From a checkpoint of a small transformer trained on Wikipedia: untied embeddings.
Each number is 500 + 25 x the weight over its row's rms, rounded and kept within 0 to 999. Layers, rows and columns count from 0. Numbers have three digits each. The size before them is the row's rms in percent of the matrix's.

# layer 7 MLP down, 64x192, rms 0.121, rows 0-63, columns 0-47
097:513517523482506501537488469538518493467508515491450470529510501492494531487465476500526505469469522538490480543482489482519511516501505500502500
100:471509418523485475491514523480532478485524532525483495512455501505556492519499464489484506517484494542516497499526520471514524506478509478477489
100:531518517539485525528510518473484471512463511510485502505514518490455530505521517545502539513531472510506493506477536475468476506513543519524508
095:533494474482476482509486526486450492497494502544506476498459466527528480453495486532533487505510529518554459550478481523516504473501507522506534
097:469535493491529509504495478513530479508529464441502506467520476491529535550500464482472476476479510498483504521535475516517474469479497518550495
103:506524482476517517453462492470475541487514521510494529462490463497453514512509536481527536485516479476482524476495451549519555472487514528485501
102:502462490482527535530533519468517532534495528523529528505442496490470479457513502504515496541501500519530535503489459524518474508475503485540487
100:495478500526464499528564482471464525484538532470488503495502486511538515507426503458480488447482523468498525499503494485551492513522494507489532
105:513484489520456521482501546531491516492484523519482502531492521503513526510483504549498527510489469488490488465496493504498493490482476474513518
086:481539509496504533508514478541513551493468542475511521528472488499474518532440516484472498479511527505500491503503458510504494512471489504507493
097:525508487490506505489492506537508488455484500529461512464543492519487497516497497510511482467553490496505490527477491532501485480483514465494517
092:499506477493472463521467497513503450507541463524486538452503502536544489471512483526523484492520488491499520545514485508503466494499479554515478
101:531504484468493504476517495541448489557547536499499486500499481490510448490492559523507474445463512494517500531501541503527532530494536553511511
098:490524475575480508507544528511476470527490480492519458498466512488469458536488513463469493474467495555508521463488497568526472510529531487500552
102:483483496530504481497512522484510465525527493509516499457488520492499446511526537492472522492425519539467522509496485474524435507476470484486434
106:472452492538536499522471480513523482513475452516538491506501478489520463525480476507527458455548513522524496475557453475564487522498504548506507
096:527512526488481497499550524535487514510530584489516502526507525535477471509499529512451485530540497488475473491500475456460544553463515524501519
106:443471535460513504483508487499468525494477449484503465464500509513449489477469500504497551530494496525494451493520451474533527522502481551489505
103:517526511477456459530497475542526498530521508505518558477493503490501496516512461539509453528507459506516487512529531473477533528529494483517474
104:473537507498519509499501496503510477532513473483524498526453499478472494490511461519467519518488521502483513535542507513486513493521457469495496
096:472470473491498468493536554509499509514461472474477487481504494519523516497453529489520500487490482507518475505525482498484520496499499473467550
101:507533541468518483448513472500490501488491510506556498534526484470496501482491485492508496500461532528458497476497475472434535505522495492487509
104:540511501467474503511498483513543483481491523484518498512530501525538512502518460518478465462488487489531538487516492479515525456501486541493511
104:491461433517539520506504534508515558499546524483490557527521487501498474515510493502464513501526455516494507511512531467511513470449481535493504
091:528540534494489496519542503455500474493472520477489533490543503479494519477508449490489481516503482506504489548470498533512485504487511511531537
099:488524499489518506503542495487494490458501510475491497500434538498533502508536498544494496550476495494501518510504487477469473493489481481505464
104:521489578469508526529486492487515513501500484501518464495449488480475503476519538500536507510494514495486520473481500499524492532476519521505456
099:469481497498474507491505482525521540488545529523496468543501471492527479493472500531480536492508513482479544496495486483521521519472518498525480
109:429528499513529445454503501499502536508450517508508520516512469496503520465517463465501521495556536508488466501505500477476457500524518502519486
101:510491490515484459479481496471498537537535520475500518492507465526487544491479510520513498572476499543484533485537482517490479479489506491514474
095:504482523541479510524478474543485524462488462487451496465496538497494500524482514515550461488460561539499456499443502507506504517495517484504490
093:475528489536488492449488513492519488492461495471471455512486530502473488469492522467457515491481497506515530493537517473476503489506447507505454
105:550505474526519506470463545473496434501510496467445505461536548528486523516499510522497522460460477444466489478483481478525496477494497525532459
100:488510499505464522465487480540518519477495525467516479494500467547522478477529492514507472510510554524540505540497475491479502450471504510475522
097:506509501517499492488493492491500478464503456499488478502474465523499507529531496542507475511498495501532504535479518502460458467504525487472504
098:477474478482519528469519480520557493480465507511507490511503503494497513520526558489500488511495506518499519538518511524466477498521493470449498
098:453501508518489525514507501495518515556472522457543527484502513494517511527500521451450513453502513515473520471490508454444514517530501428529480
099:466464503522470501507520509525474525538452465513485514558491524547514540500497522474503494541511551520488507481496464477500527508497543566473482
103:525484498480542488471462512539495551481445500516460504583512515514533521494510504520495448521524508513481501527458545495445529514484496543519508
102:515514480537531484514485516475536498500495515529501510486522499489515511503495460518506511526520506495462483501455564512510536527529553491481524
105:508508536473472549509485508503501510530512475506482526552515522501515506506486476505495503500501496508479512500479525510521480510515564500476511
103:471529524506484542524472518466479509475516519492515497513505460491530541474482489528476488498482471488462498467496530490481513500498500529500492
100:487517524464549447525526499453501491517492511520553465461510457488475496517459513486512507501511509508516528504482480486470499465545538498507515
100:481489495511537476515506531507473518469504508529522459483497496484511493483495492464552496468464525501527474468510484487521473494482538450478501
101:475504537442508504517455490552453489496505466490500491471509484439510533546530459525530517529551540502487468508493499513484527520522474486496530
101:521496504497517476497469495457456500511490511509525491486536504503481496484497501507508469482556507489545494526504496542471528487507504508553450
093:507511478496509508522514505495491485467510556471466450522506517487549485491515494521518516465480500463502459540461562492475457461494505496511503
096:468493543461510513538485534521518502507526565498498504495522490500490482471459489498466502537474506466484470502495519467484473491544498492539530
091:490511470491531558492457511538518518455478533521487473493477486526541553493489499488469512473514497504467528487499507455504484502509445531521519
095:531494519530456533493506472455488494530477484467516476469466502530491468469488513497484492512448488511525477546528526496516509511484511514461521
098:501535470531523487472428547525481538551530532487541486485509508521502503513526521465512495519538481525504478510474543510497508517511543497482513
101:506463477533462495487514519468472547494471505507453500466559511558537485472489464529481479527549538486528467534496504527509467509517538492479518
104:505528533500484507468515507489490521530519526463499525497489519536491480497491480493509497466510487498481504510551491499521531487507461537513473
093:485533528549520489502541494516500541518482527486511500488557488494438569502499511475479462528493503483524473540458513559477537459496474492514474
098:487550526488471543487503528504485502504519490501488497512481484528527458496490519501523533527520537563479526481501524501473497528537493478475498
102:486518540493513524510481516456498446545499540478514542480518490474544494518483469499520504523467512521480502506506519475536460489500497501485451
112:489494543470454450487496501507453512461512487473490502465462510521470495510516521485507500496473479473481485542466459516522487497507480498512494
101:517469463500482477486513436530505494506512514517498506490475521468540512431489504503487512484547503528492500495547492477485467494513491498464528
102:500460509522492495450502511496495487538536488504477574466475492516516519474465441507480538481523544526479494506527491467532464510478465540445511
100:498485510473510466503490487532518456523501495528502509478518477507510478513492461518544491485525427496539450484528518541519545518514470501517472
106:509521511459519481424533519493495458550523514460523480499518472476493465509512518521554499497463539474485457512510500509484500513551488521545503
099:499535480495485491544500498534494489495487514518490469499491467466496501475496500488482477505511465460482497523473456485473516491501491491501551
106:505499509478550508507503491459501507483470493521480494523518474495525531478525477512496539528494547495508515490504526504528408461470521467543484
096:463483519522502550482493546552497500493524514522470506501510550524516532473507501508505514516507521483501404498490498488525511519460514497475497